From a checkpoint of a small transformer trained on Wikipedia.
Size: 12 layers, width 192, 12 heads of 32, MLP 768 tanh GELU, vocabulary 1113, 7.43M parameters.
Architecture: LayerNorm before each block, learned positions, biases.
Training: a variant of SOAP for these matrices, 188M tokens.
Each number is 500 + 50 x the weight over its row's rms, rounded and kept within 0 to 999. Layers, rows and columns count from 0. Numbers have three digits each. The size before them is the row's rms in percent of the matrix's.

# layer 4 MLP up, 768x192, rms 0.13, rows 506-612, columns 64-127
090:482484528613531488543407544504594483498460454546468488506515454388505542537505500653553517542531561494403493527417504464523570598478498638494488533482481501519476523492493579580556467417508488
088:470481465533452468562521507539510455507495470528443507392512517512610508490460514541557457524344466546482571482477468473424573515470465546440465406474420448447496489525523479533451628571495487
103:474506505494421483480444543561439464490415446516559533479450498550560535483540461502533531450563562555438461537526532443496472413497555440477539536495506434421487478480520511463596502528433532
101:519534484477551485486414471334517510487483395429537491445571359471522560463433554455513520467544522439510578509474453494487579483482425425505499488504459492539473462518537529467536581503497458
103:537537479534458511454437407465428389486491547452525542508578497520502457519543531519477587539450548550425473547545368602532489484516534515491564513514401435493505524466526438529537498546447608
101:416590488488521494500410531496461531539503479451448477587527434497483547550488531496521492426489455460437561506430482582520588464504507480559558540447530509481524421447543553487529419552466492
099:443415504428558489537500534434575475584543482538622597454546523472468524512415423437518482445568498480447530550519479524467512446423471517533538527511531395481514501472505464520548525480416532
098:529524561464502517517521566560426562446497454505516418550524466439501433513535582492577556489496605499447537505501422465464478447483413461432481498466459522445548501440520453435515518515464482
094:526582527535497552454486519523477433478409537539457624494497479537546531453430490455497513527545476490590477401511465538491415533487459491496548524593475413528532429515461534473514555525477472
098:505534486448556497501487473492448494574453535505469551433440508487500440444509521553420559508579450498489525557530586480617455478526464494512431403458462501485551475414513558411553479401550434
108:464532553476396460488398505484524516554499603456586464457483501498521483430460527548419503501545514512507545577616435502494472453435577469419552403498512394484484474451464525555479551565468541
093:538545483435538416580501508465522548487546522526510544507447416535520535482528494520480449531487548499521531511456574555517492443465542447532467583525552501446547557460497570493548468433519580
094:484573439361558537497548473509613498413423407451494601476475489581547488452498489540522484483448458466451504479473487460541533488523462427576499496448430512564479473450519588492541540459540527
101:525428588492577426459425457421452510557397551499515512438484487631479497420520571531529545499487542543582466550549501537501519498437596464514543467436425395537445463501484529473400551490473537
099:500600496490452627394425548495450569487424497458524490598449451469384478510562471539508543457569494519539379490556437460559548488411533526577522530379549473515513453488486487663607484512468507
102:502576425507539523480481448435458425490523553601516538541507491449398515405429460515514505478500504513492485421564581517534475500411516411477459480516529558489504559572552499525553498360553585
099:488589542551558572404570553512488510386529480567489433613515367518429436541527470562505404470421440544461410453441481437515452562445544488515495616547458539468544484463577413471500466491535473
096:497452505592547477494568482478510494512456511554540506459511453484416492547506534491409500533476563445535380513500511466494546502489405499482414486574459479460351501456482430509434501544569425
103:527489388521509524538493502558431572441497407419459482531432501472534418535501516428453509498496569485515457517468468466508492442511501526544561589446566422465485563525570583462501549470529554
104:406494519485521461398561463528497489573546482481499513543478530524462597569515513403456497520449467549577538615426496503591430521466462402457463565514499488523383476514564546405522539561523530
113:418485546464523528497481496509579482460473471514387442406571516466422507512423437397409539529509472519438566510482518515476457495481543476503497459425486483447460554564511503440537502516468589
100:483526483487459433480571470416462493589547434463472492459463471531470572481483483455424545603507475408525590566501479601531443468507523510417589514597452501514458474528541530641564517531543470
096:508510464421450598556530542425492413452442517495525489539576523462501498462517509491478483516517501483520559521607594451474495487452595489542588505556510370519464443451593543524456560578442488
096:481490518456537513544567510560582489448617456461522585474475525474513462610597548486427443449579547416574541482485521420597482499592581539506466515420421571468561511423485487517515453509507566
093:504472493484506440370548465538486482496432506461581510470474431374592453475449439452511532461510430475559429537532512444509501499524500487548547476520405449472478459495578428501562510474590460
097:539448495482577415500486451484454563607503450432559454466422562453491484470473496464495491519534444578487567461541479502564586460394532470449379534523425531471488553446481609434514491476503406
103:508610583528543461507501434547484508517490381481527497456608528479513569434493479536565448391504553415527389499542439589499429504513455552553533460449564485526565484550500556503531560458432474
094:545513527481433522508518516455542530467584500594520524527497440507491567514494416525527550533415577563514402484568535476519448453520519514472580454497451492579499498423488449563576453560512459
099:510513580480541481515449497511534482407524430551475484607560507488358544483514434482545497490456405438458518489511455462487567479511461494547460492509556555461492567529477565504549534610459565
100:463456378493492537489478567533524470469571536531607475437445440544472497579600556520540562504437556474422560584539463456554529473479524460515428479511479453534468609562489522410447476441540486
104:439498460392549582391511566554492381461503474518384469514431502389513433444512552498544468404495487477491497520543503418572568511531550447432581527484539452584477453452499515513503534518411550
094:529480497549511420495568509535553485508567457516500489434463462516524438566436473556505532496485513454491570553532489546460552426503490471411469550430565547424459470507548470530509554451482547
096:510576537477473445482458489506479469447507500358526525377462502535495489491476517501543548552458535469556446503518491537523540489495521505492358422533513509496584483409474420470440583539555546
099:499581486535537451519482538505560462575499557630573481559525487490435519461601555476509540573487512552583476564511445561471486501455577473480526524493441435500514511457479529555470415447592598
109:441500481516524464483396544464475453457463521509564443495514439478532536518420484493513485383527504530496496477489549498522424460432516437529464560470441459535517575480390576542442485468508478
087:475435535473489585460436588466433425457525531528508505462498538545570504543486600517517536397426493495448511541442482488528477588534543347503531515453506531534551532540530517506541479455515521
108:520481484513483517459505490494545470519598662376491436445549409454606488580523583574527499521502504448545498497468437432566473443495520378444609566501516513490534504506518430496620524567559472
102:430546544551449428495513538559475487559544479447479501450511541472476450474529522357573564470439469521496461546513422581398478417501516578579503551525554513484544462470457466513485438478426468
090:491440566526550559476455478389507501391507492547499471405491548503570541453439552417466487488491534578439568472508460488532503460511565572524543425435464499561558589512559532468569573433411532
092:454482424577530489481518482424511487517479515556458420463528473552588567579477461527454537538599508480513475565546478542443441505498586477586516496468481560627570533494435470531581434600500408
098:544590454404505452525495472501513418515496456503520480448402494623502546508506516428477535513412443571521499564490502450524533507585524525480528456490592480571428586499645520490453478576442450
092:519477423469610467404545576450502558459542522494457502340534487524521491532544439556532533513448373527443416504460535568603555475479491429504560567427459543448586530462621457483430468453496473
132:547504513525506491523523562495503440537546452490422493495398503447531465538465494541435553577460483564443521629532479582496566574510501455495471425453543498468501439513645534379504500479589531
098:449527372568570503497453487442473430468541527501418490500464493485552440524573485566468571465606493490561508475574598466473556457467489533472514481515497474563449473453416469405534492458462523
092:528476492489473487539438489507440460518527491447470492535530479579500413511337460539411453537454470444521452557526495557491464503489457541579497507451444494497492425509457474487551478463539385
102:539511480458563515464372473475501531449454548487530481492555588396476467504479514439492642569492550445504457538479494495554460450514492516517480433502440498497616425530411563549495631540498466
088:457529473503408445477437487428576536476496514447487674511489506525555573562394460469490515457497463529534497563532442552503484469533468515531461656513470533566473453361451518513526484584488433
090:473587531518457504473500526389516468461523506411459481446492562448492496499584443520512494479501515484425525489499466490488514443380558422467431575486457518623536478559400535495618468538461496
093:525554486475488365456491454486534523493464422487453563545449476412467453464478537482528394481502464428496465438527406471406528470480584511426550476427375532544522438546478502477468509493421488
097:557517498525526431509380451428466569465406477570573466503508505671434546468429503435623451576565531489559462447538473520519430436419569493506430491509463574500503537473480629505363475546466477
106:484475521516467570528541452604584501582486502406543464437492544483485480400511500396539490445526506471440462607580478503540512476396484547458439494443509503473533466555494489495559533505455499
087:454511533473504474522505564438480463470517491597408430424490448452553444455465481456517535473505448496541440454578484445436476488554581509464464510565371551523612524525456495545434563550529536
101:486485603377581532526429543477475565485453486529491487510443496519486513537515383532521501474478489456537515470475499554481489512530455454464568527506557559524466502462521518547526517488393511
091:496501521430525515521540553521509492517556445491603461533459528446464433491472499477520517520539573456612459507544482480495443466435502618509559476455549559490550592393450576546507543527466422
097:443570489458552474420520476577528543434556486471520450459531552606486444489553519541462481482565494546458454524516438508533491571431517488554509522541426524549456620464498446393507514496450482
100:511463521525471470499451552452475445567477504405532477499516478435439527484487505504516439502389539526642506382478479523440457537420545501501508574534458480543586464545541503545550494467535455
089:599556515546595582534515494490425491489453578537452524551482480464484556526518428422539464480549469515506484413481481432474417469509476471534470528407527488529498493497519518522477518494515505
099:394527517436475536591464484451447518423589596476501535427510414571475385551440461507486538524492498506446539518520495479543584563518510577576607519515503519425522467410499512640546453414546523
101:526559504469449419475471613491436493545498418449500510510465438492482477528417531553445487469547513564456589519569483518523557476550420460518484567502534506414480514544453551477547472594525549
101:498531436527501512491465507555450490642544524557533478511535503540498510535438523451460568464411559525548522553496568487462478455540439560518508477509522516561460459523418560456466516547416541
095:429451483485424446532507438458478449450580577535448475537568523565572462531493510522544466646586479410558540426434536476400438499499500530456514534458395570447470504473507454613532536463461511
113:471504456484505438487423535532478436562552508462480528489495463463455486551535493453504586460516503451583509509570525595467476470417503555417529514474501528530421537528508418493541487437518518
093:568515481504511553437459385591518457556492551464445462477420478459579510523489453433542487473456625609437453460478470513497395489501551566421463485424484535456557486483468540519502551495520536
104:461458436432571489481472514521477476506538541548462518490607545390527539502525557550494441533410531535463491500506629550567483520507423529493469513566504591535417495452562471507607441514552481
087:482518515501530446554382494472426511548477460536565429513653468591427550504541535427441460500564531516537422516526443442387533502411496540428578563565524594515488547489527633420466547608479441
091:386471534434552561509506414442473443543579475493518499472445477444571472606538509481518463476455482490518504445428600556521486428358523530472407471507545523491559584516629526552422577526526481
102:513602549502497500530449495444531586460453484463549513501609520520413509443505447606582520528482591480563484595534468478470459520496470554453484478571373445510455536467480520468471457445556515
096:542439448488484549506461548486473401508501480460493461431435488385482496464472504516559478537505489539515476634614553480561454532583449449520468526520409531462494513446445504530521394414493523
089:478537517435504502524539475504536493557498481535454424409516479487426543512519519497508498520578518562457400495588495451602507466479502496430472533553448527606553490441535607432486509521374459
103:561499492460422491446466582529458537560562560470399514497584557455464497510507490414424471500524497414544532588544495458489451399500525550511452533444667543541386450460501602508474513421527554
098:559541399449534512560513510503496465513484548490521578430507625584510548488435519499535501359494490564508518585547517499457478553511534491475417439509611499498603508519418474537499527541459563
102:570567426429526439565415450466434469433544437544497354537446511501433511433455516535560485560518474507546476407528508525504553520337528489482542548517487488576521436440479577507482524565438528
089:499476494563485385452489480448529441518547446483609416470455565489548470501485492533565428540547535565547476482546474541489446567409562487524541596427530631547527589430428451440475448416507527
100:485548592532489554430433527488448454554504545532532492494445562437509482527463482449488490496530468515455481514546482520457462459439481596418434459422486430431531468525426472540487547579492531
091:544535577572545464591511528481481509468449434491482476520494430558592511484531492478415605560484507504489413465515590525480519506473419566480525415434537513496406455549466484524539451494513459
091:474439547493507533436542537542387480504529521467570593450563449466499496416492432526426537490422500561543538579493429461645569491382560482447447504374488531479463557419534490509496535515470567
102:503492503510500481528534529485424456553486452448528491534438444474570526431552426599435454471531468544506530519550447538432388443514537468498557516430532531503489449530515556513507488436548488
099:562563485496497512520511475538507492551526513568441497558532414560479476557570509468521497454488491509495504550590467570495491447561477538464484560531517470513627406478501543566465450413482512
098:482537490483487539438475407476457534487503534439482583544524549457474468484518580561595454480521484471609576568524425488421546475521579393513445463387506509439487449541478441440526524452463426
101:581494477496489466490451508484479469577514509517419468546599571393480491504491440601469550468504502550465501492588558473453422620460447554521504522470546502514536407539516534542522518494457527
102:477570540523440438458538452547437489491509510539577415494473564469535454504489532396547408498530529431509451470450501518500663459530498493490487539466494517526482466529509468474481471486462484
096:603532559438441588472459578459479488537481413487371516473485473608457433511465487517577475415442397609441560600483430484527414515459521421571435491438594488524509494483535468521517608484464468
105:585539514523498495498517553473395480525437552458421458427522433527569536503530482493466466480543466526503566486621461605468483550461592535498612423563504449622529496559531546485520542481550509
101:482564491529494547505438524506596459590498571501457420561532471583518628452419433542563497472400480499503551524437484430619533444591467544456444435438397475573506467467511439526505481535595556
101:536607457512498463537568601517465489474527480524467411557491500612513580504535492530480550424462579425599587442517524445534485453569528536508510515446547453552488454427604501537487504495486517
103:558441467456457419502516482482451546555522514503526521520499449569469435522539557491506483558573487423472521603552504509523482640420576484472439498538462547462443386484525544457445504514518486
099:481480549496522475507550465449497458517454463432567513515437529553474483485452474530504409479572477487513475513490535632441461484500553465511523485442466560522522543440521505494544561536531439
101:561509438546521476460497661488442509561571418466563428541443459466539499489503535422495507579476537503413535514566515502487446443523509404508521458464554529474478474533516436506469544562413476
107:476462517593464536526541556516489553436573431499515517417524496496491545527429483491489481502511511451500520513499530580494420460493542518418486495519488490443473487421445583526552478530485521
097:512551448511537478503552563533479545542421501566530543502475487486551412495499524457520569557487484439610592500504485455482484511487497509513467464407485458513444526478566506435534506502491484
092:540542529377469551425553461466521463603475555431534430409534588506478473492480530568490520434485472456504451526540560499420591509579404467486533488541557432540536444543518614471451577579484537
095:477557412561422539586419491462483526460500494470566533525420519521579491438445520575486573497505461535470507526560485467545535448391570533455552509473410432395514495423477548521421436581528447
098:460542465527504528532529445471516487470526396458467511578359510570462522506570562507470442529492472522480458591546532587427501472449540523524530515448384443468592509497538595502509528500539528
097:552490516462521539548582463533455467514575409486507505468510546492522450562574415433512426486539494611497439444434530426517505482522658641420432416516534519454525532478476498541481571436512493
101:489475553446569396612432465431419498456468516480427485441465507525524553396401627590512493537456470514464462562500546502572505504460515460499482429484548521427440577527494455466459442520515507
091:443506495558460528589513537526404517468485553472432565560526448500500443486516504458556544521489448561485500542462474554526554496609530527444483451526464550486550515513473484584516479477472613
079:439478607443479485523578439531439451590525369438556376402458474535497422442484564412530576466477484528528515519486507500457518493531501519505425481462509561537439508560527495518478542502427479
089:545418602477520487417525514523561549447545465562480445535465497434420539542458511528489506491583437527476546497532455486639414515470513528521564614506473563530531525434475429450543463421497535
106:464448482525475413453464439453503512523506555539473547443505454463555546490400478512567530591390604524568526492491509506513471542489505457453495469475457563587510496533551515555510479464550545
134:493497506522469454496446483538566602475477563557573462427451494561484407630373446483535456512497502654494495487493450525497492378503488472484557414512451409500520499437420484469515598500559506
089:504537508402526419484525499527502520452510480413531483511542567510577496362532479479487489530487565558513541570545412484541542453507556480490566479506483495603480522445559564597426596492449492
106:559496535518519424580487536517560589549508504434503474446482471507571451601489461592463528553462458529486428473555452547500515475568567494509427496433451534427394441508531489611532559499597438
094:402538523504530566482484458334484536474505495419487490500462426473542490456422421531517543480498532534490537494651470517530462519392566513571509564412492497460502637582524560454529603468473498
097:506373547477571503419493460449525575515517545537544512475534528535549411566595602511377522483473458525426556551469573555502480510525462569521418464488504515476503439454490483510551530542516518
102:507472505417506536623442501545526635501478483482456453619495488455522532546502508494405498515538508522570423496515439525478535419532518566452494453527452490446539478484464474453478530540546479
106:586507465466562494511453563470541671532517530588451481537409533477506468589409582390426501471479485519523453510508466628534543466491442478469627536526524463559614432446580539482525451505509564
091:489424470361487537497464520439516399468526519476552529493522466392500560517515538409481472505400491575429509541469491496457426498480522523534481449553549455499489535395469504539536598441508471
# layer 4 MLP down (transposed), 768x192, rms 0.169, rows 506-612, columns 64-127
088:527497524533474532472552429549573448456432513469538498553468508448510462523554540535570579516579541540494436424481471437497606483470515467593588553488489516462529530530516411526506503456499516
084:457548563521445523500502553556491420573480547504448489498492498512482526512475501542583504505525560433493544491459488448537477507584525432548463477590596485467532594528539490464487501546549538
106:507571483532514607586531507503533598542490496444557499428504542525526435490566375519531440471580516561564450543623522424478558530459506511539478459472457453478527428460491467558523496580458524
105:528567602551506541490548438345580588491482493452443520442492565451433545529508507484454537461478431458490426484426520543487500382486535533472414459509438461497437426576526529480427439556514449
115:494525419524437417428552459525527559488427548552494479507528407545536505502587465523564454473387553571504475564471457520528476506454485554546391465499474458546536545490494449525580468463465596
106:454498602441547504493521456496457558522481490488554511558566477496624525518406519396462533392551592436407473503411471514542510413530451518452547478477521435553582519504479693548492378438591545
103:489564514564463477517532489455421466482486512429434525539512545543480513450434504463522448580464527509591538532488514487506466589559562401470461379402485501481447528547537554427487479539489471
104:457521388574399465451485474530462530548551549454419504508506485522425506458568454514511457495495546450519479524474494507573518561534509519421533541424490510530466506483558572546522418354535466
097:440457509580486517526437522476434507493552508472546500414569504535477533424518631463536524478613408505539589524444484543526446539434406490517610419539474522540502534509505499492531461384463580
099:373475579475559523429548542499518481534515419460463393457503527544516569446546494560495473461500512472453539516499516529430532502457501473478498578465492611503465574544441480459567486573481510
116:622541479460347454555446502515495430532502601477493428436555482532554513499479442481494449515458616558490418496606479502514581450494446484465503452545435491621415535544513451548560531460536602
096:486388523570414519490529453567570445505548503467464461448585461458435517460537509438524512556540417517562518437443504537471471403463471525549530507523476446506581446548455589592523646409476510
093:468522474609464613454519469522504498463565534541400431556458486534451563494496512401557484511477566512551454475412529501556507453382464456559446583489547565458500498452531457535508498489478506
101:496439526499541470504512510520535483509516504527485655511499462426485443518550501434414536570515442496571541491535517503473537517524505484554519467481411561575483462458432460458483537580566424
096:487565540403406539478558541505550532429474542529524532535384474542474570614508512478509484505478492549459545489440675477532509600432468512575443518477459495599426528468486373557500464530474450
106:443475519572481454462463501491480426459441627542511608505555506454495616482509468442555516502429568574571500523491549486482517428520424530473498493457542555491499474457451588447533550504482430
096:457457430509565546479426453509574492489455515477521512540491514483502556564549514460528562422496555485529505519446544511510609446573493499536427500446462408509444493531544518508436503579494630
090:461524488420456483485469532465494529537513463480477492525557510462478566532520618550564559451564533482467549398538550489508536511414486498511471478457538506551629524552499542512545534444506563
105:522490486612533519521460493482473584513503492476624428585516516535431465528464471398496564453514561490528474593556441485498533462401621511556482576497530515473514514468496483473513563471541513
096:558544440482461515553574562465493504524501537495499422460470503594437590561490503502551469496509522634485481423501475493514496524556503534520473508483446526471453483638553441531502630569438589
106:507508525513594496525539496454384363498458535513531546389582423514464484569400474503475479461470469490462446501473470463523534364599554497461508427458526518468527512482446472487510507454597488
106:443385527484457508492574510493480496541474439482511512499496543493427521467588491511522536513453456488532555473505519558599476529504520537474555529620487517519542538491496512545480630475493559
101:560485548540369437480500481569560507561445415539415439511525425521425528560459465497550455530427455522455430538575476503415530488478430478473484478608496477540456347559464428502502482541480475
101:391440497500501526527435534434510480458498495556392545481580529519491479518456607503485534469431474458534545508447533507543480487502485513461545487466525571445429450486481533523465466441463524
096:451535453386448499560483486461525573467440508464451555538421552541429443540548584553458488582487539519524675488475495496416442477516505473483558631569567590485529476442432604425504583473543590
095:517510434411524481433570461510488629513530434486459436497532536563536481501533445507582513480501448423543499522514495448324474521513402463633616571488424538594515461541494463481499522595608583
104:593506495497475416400528523480491579511428535462517495541535536498428442540545386494437614493472491455553453518430602478530417515454528521567540543415417460528506469540485463518468477537548423
087:506459453502565543485442478529483556611509514369506450378481505452519426547624504465473460549394550498466564444478550530453550506494465451503454454510513547456572521568560450471492462430439521
098:491470442525586519457419491469544410501478409513454519539561430472494528370497651457475581495428511511527585511455508519552418560378498430489525537498477469535472441492472444513581520416455474
099:548465442460412455478461548501465602485450600499493515492488519492471453483557641462457525518424528547576506669483439556501573504528438444525431445548497541407561552490443562519582484530521449
109:463469416450512519498513474496498540488525491541452534535455480467481448475459486542497507425491439404451541396462511528466399520550469441372507572530501495502555460505485494530564596611415532
096:499463438458444395483571535529480528499422515468565498509489423505530552434542462500431532397573470470553587593502490432511430581485497502461435497527567457562547500506561507434580596482459495
099:450449534508596446475484494536450528637458504452479534540495474439502404561442497469458403496472489564449437557435456435442542592483496513516434543436537564502550479461440501501545450505490381
100:525480482473455522402546473512539511488506507433469563480515520525602548473407521463474558523518451457422514478533569453560499501444551548573413480550575509525514494564486511598485570550476521
107:404542480461517442529562565586564452457442446484466502520497473492503452436473494492539443512438529517473475495497444418515494477362544508485521543545481526505381442508508506452492494528417411
080:559541473547519514500494578547483514489505533510491552508467439468593517477555472477569503520475484489517537491472542458474454567527498564566450493562545511447535582388416528586531632509435480
100:446483526460525395555474556522448453475408499488470547411512500378466439475536442416450498514481525407470486496503469509443502460521418577499528465541455535501545513564617531518450544537562470
098:461501436441459509519562531468475517424462520462510563461459498546565603476541542593535514529516545443419518469524533423525508487419511512387562468523522473504528520433491492483541461498554466
094:427510572549513384535584483516499462506503455503485513564488474470414459411520491487538454522517491398557519513485555516553488463444480481523487494605495523572528523506504458493429448508442577
094:458478504513544507455420531490547489373504553499489458561500507523513537493487539575539424501486572474531523447532522524495559467609562443600506578564550427535526516441556545543490431468524473
101:475444468584497519516447479454504472520540559505587394542406487521496489546543515466526503500528415540520579519440502517473408461549492562527477505532472521504553549622519623439514515528377420
090:432529564593481501594447484486442491456513498538466522505489531447490587432476547469495505554531623541547562500513540380444470527569412411493455404554477506587433545560553552469546452518460564
124:536457531492525519581484555475577569518490471534461553568392487512537519400537434514444478536492425584555471667443466517527490596455495479567514422483448553501529459509446439475501539514550479
100:516477458542437445630478516469553578546525466498513499472406465500465471474467484493551480360513455577473479549445486482531397542567459492522514475465446479542578479578500549572520473485552423
094:461538470569547541400527517497535421470590530546507526500455541490509535571501445509573492409541462496509481459448588512502464476654424446513504477578562548468403466409519573482515526470486551
106:498520555504492514488522409541479557509534524478439432539436492536589474487463574556468375457506486479540472464502452407581469473457505506524503545453511506478394575579522476514448580511514517
090:474508466569543491576500548539448534455525467454503482489561418482569463512517521483453417490507535457467541447509552474481547490568505452470514463591360605472551489499547518499448498468556565
089:492488589485538437481500553471456526559477487530482531421536582549422465464500442480504518491355479483446521580542490457613558541467577510538442476486473505575582491520498504466417439479531511
093:578510531454444502514566471435461604486484538601557546402516475514519492554526438491514484514507606461473453515480550518450535455548577510493486510494550461513476488504396418546488485492458610
100:551531447525442469553448464441500487466488513549504428473542524491374493525526529497465479473441513443423598507451450548528472440512526508484458533590508566501499512531517541559385473538522451
100:512468393497451475464525537524495564503523557512524530518459545465593445561419442559514448559499554513537507409464453426510445558584457586561515504582566541486571499561465423513559593558519609
083:553445436509434547497513562448516540503483508574479477573555496469517525565507488383561479461509424524497449502466489418436469478430569528528426576522457420557617537492515513490542525476503452
106:553502541584533442464514467511463551354519428466512463454488485502439565527476524496464462534480481423466509433437495512483476486459471532403365540586464433360389472466450525499477535546532466
099:490461617461499525564591524461533492577470442547455559479420617503466461494561591431431481521478400487489539417475457559431512513495490459535499559483531568419563464511575462469457525544592570
103:424455554534575516562484561480410575526504554514596602577399493403563525379514542485569523520362468623511434495477515462485488558497509487468542578458543485415523522425525508509540450522519532
098:543478549470488559559519569522461537444485452560493510437451488467476353482536580463511546500510461402454487521552548448533521493559591520472558615491510429433503463446476544505503438524552478
089:467559559415506470446494418490452519544612509473499464448552543568572545547550420483445522440513513550526437537550553537485507489435521483527475488510482453392534493509525492487485634458510389
100:513400512553490573536559508527491477494394534491455553410487567463478516462540513424451483478435517488454574527595590475384473529523570561516540523505491426496573464546402540542464571453476500
098:527479599539548503568566570583464581545460488488504567464503512555480425535482515554487514654410458426435537453470492515404505480488537489509556469485442407599543467518459377582434491526440545
099:566526487509498508515492499495538497545511464491586349555442526473547475489528511541478438519568558531435524545490480465504544538395527535411512484442490507503409446497397519495431466549440462
088:422546510505542509466555494502504490559447471504496483418476503471471530529578519443551570369493486520451464477582607511586519594485541502450496477519459494502584386503477523522402494461466610
112:590445539462421508568471488416486521494536578473498575504512439572591489493452498502368491606444472613481488583437449497518436427526482418417497538498542504483482458487547543466477580461497498
095:447596535477438472460464515513456466492531529559502534497494617435425533519513477437504512517496478529500428579409532427602569529515485510593459608482487548560565477451503568515453487486605483
106:500515559595482450512464482505517499557573510487472553529508602560474488506549470486438412474471501516526637526501503588427509533547474483412434378502455546490451606524566557605543469436463444
090:427518554563514453512529493557526499578576517501451520523461456451555527441434494526552494531429490520562463528560571523427455515472502555562461559472547452585468487564519596559586500541574485
094:428546481504440549510437478476533447555550477476415538497570489503434458380450413509477454467479436552387459463598447516504527481465489462522444433552388502589514504545441439490564549591362509
103:476532577469455405505500511573389441483525568451469504488555541532511431517515522484485603373514476515462570566535499527514524457543470486578425460508473405439502471522518447493442434498488575
102:478446499502502591463488568488494496426517360467518498423494456583595501481573534439540442547494457541509498515527501561552489414467495549497457524530471358534510549494473483541543514549610498
091:481560541533477440463501473486540478515465459476479494549554503464498463381465539470530477583521416451576580389510461539474551515456398483551461481460539521469588559570495473581464517466476519
108:537577480450512588514513488502541494494515501506415479480463445621574477521490479458459445521528461588528492507450495563468455537455455553445489430462462547484520535468566524507572570438504568
096:479514473507497541488455555441422532490458474488550448472507475393464500390550480500521464449423459465604511475509624511493555587425569539549497550522630555611500460487461481523459472434471457
104:468445558413532437438596522496553475504376533543516494459499564525478524485518587554528511411495539557511503510532541559461474538582433483527413512476510542556547450502410498575371474574539514
092:494516517527487491591503469517307568386503490575316475517515553519457461432482579475469501571462440543516554531515560553482489532498520491507464492481602550399469556538400510466537567446484475
100:503475464457533625575467531444585481507534517496480594536425453515485462483480526547486475528496546450564553461498479436513480428533547439435488532620551455467516525493497568482517521530597577
082:478472473489497496405567512450452565562491470516566540473518473413470547546438455442554450451470472499515443552513587505451549556490553517519484553515434519482501547501512541525552471617449427
096:579494486544478469570517452489428491560506482453563466437466490502584346518445491435454537543504471465485537491554483523506412445488580521547516525429441524481506582494478505496513570468493480
103:557470471466480427481511532495497555585430491511504503518497427536534507534488540542438497421475630557507571534468489488551485525488518399486460512548462475508501558459481483470420493474460508
103:404532540515469520518470435597445521422529543443417486579537490390507445446554471445458472488629441512509404517523465565556387482552545454486541538482480444537540495524455476553470538540487490
104:452481542532486494477490495559516573487467460414490588473481453578449486444490526543551540549422586479495508532493500465395512493496520371491465513484504390501471518508467487521497572370522436
090:523410578491517476504548544482533438477487533617581414572484365422453533438493518530426475506452570482497593496425449539534559479518506465471552457533574566486650640504568453516488434560498449
103:508454461453527539520508501508420538465463483539545501641483551487492585486494462509536516451536497474561576499529479502536433537433530597366589506525458436378565461526483490506557517471457499
103:451452502457493512541480545551495563552547569502442499531440582564356557503453458538526512496421443482434546465496492540418502507502442483494556528487621543471487533530489574538467506525499505
095:493492440420498476456470551593508506577568551554429468504518499560435511533545487461590524487470496524566476461461480479462597407496420518530496492518545572479578555526608550581583408476559475
099:475496404502472514481515515469519630396541473508522461494514453689541467628505452493518516471517605468615476471489523419521449532530533528579459503572502544522458572524512489575489532525496421
102:448547517453502519473550453567551610523473474584520509408423568511553583518499502480354472558361505611538455465417612524452512475577537423396580508475509556472532431504523548530440480528528566
110:510533494496487581539490564477463488466509477479524438464478415447490581527454531436482463534624613463456476482516533482430463579462469504512401460527396518459373536567554519514454476557549544
101:521458482517531550485464539512573502458578546434545588491472485438468563574582518539607493395383520449521462574464427504561550534482474454498477472458482557486495495437490599384469564552466516
096:506509479480520410481560459564582487443540561481504560499561464471518569505537491539540487617573594460460402478481480468466461556508489491570561473541394459522442470549464484463482527536472552
096:469567518557432497507592531537487497497503495597473569471470493431536510449453528506487526497524441520542471528428486492553436510554465524586496530497615478452473522512431493449473491463468397
099:448463521455491462522521476503460458557587509419484440542499546545370557446557473494539406463498480466517461467497521471525611524441507510523482521490556467483484577456507581484469479433484488
089:548551454485523508635573532523446447479446530545461518527455428503483507506560536450523522572574450495465548477442498477517500552415556454476466569571481536474442455495535462550502486504445495
104:483445393513448540470532482451463561445503508614384525492516607532542418456509495542468451545456500476509558538520590523491560530513434549463534454457523580559511525426393523544518586493472529
096:561548522512483510549536541426430510486522430482505457461504475466523560430454422429559512527482516508425559512512492498480506554532461498596583501491484618515491575502479530518468508576436420
098:423503459564418553438485551388454370571518563503516402528534524479543504471477506450585540538417502440469532467471339429592501547613472518484579456463478529542427427468477483512471532496479506
115:607590503408499447490474480489557496472389446476548541429463521516532479472435512532405497508359530534529481500556494560590485584401529581469530503538519454454505572430478411519449468521562477
090:497525502473538487451538451500495521404614494583552500503545460429446537596508458539481512565546476455492447501551566502474592543390539475489576590407591497508484582486455492531527520523506357
083:483358514485507523402511449522452554523507412471442492619463533589507538508500502656548430407581541457493419418531587491438445565522562533526480525541507397487456546468513517480478523514503553
100:472614479535512508526498420426540447551461528506510551431472484505521476445476471452516450526466565491512549485466496474342565566486465587522468508483474486483486482570494503497424496585430416
110:516454448439447488460540529484537505582597596573434510544502484472547578488453475523501501538413518555434513527506511541604558539540508559447462506502503449410480497440557419534586477510546508
131:410478547500580473459474589490383529451551615475503432445476531385479454429559505512444507472481501468485542521529504597559527464387570508538548453597483579487481554445454490528523466522528478
089:494518489469611492481495484451529510539493499660462519509417501579471517548489458466390518533484495557449445487520487458501609587508506462480516447516486452483444467439423492499491534429493490
100:565550504552398474547576461545484472522459491493482618450588464452480479446487447499555436473567525485480556508515547478494439417534516461431536427526474554570515487543518504520446419521455389
099:563537530551453496513392471495550339484428420489527458439512488508393589565499480468554502470501565598507353452494507483450488614559468522589414451529557465496491524485518497534479483548441570
094:549502433501454479569495483482526501395566469503532493501522643512463550502474485447461452550511531464496525444493572460468564569519514544502621648433462482414527566507454535526357461512445537
096:565537503455464456386465461570584490595489451511505464440451473571495500533465507540554543412475468514539458449523510485591455600490487527549498520465456451547466438508469562519532564449479521
103:437478534607464397514479424504486385533459472558444496558522549521461446512492651472529477400569415478493540415421500569522468491512541540562431449629463532427490415549506494492537591435524465
097:562448514500503452506494507418402581457535503422448511461558538610432439447446478493380452531443521506581509466419416425470510536522508412529451524449603504617504437544573531486520493462409534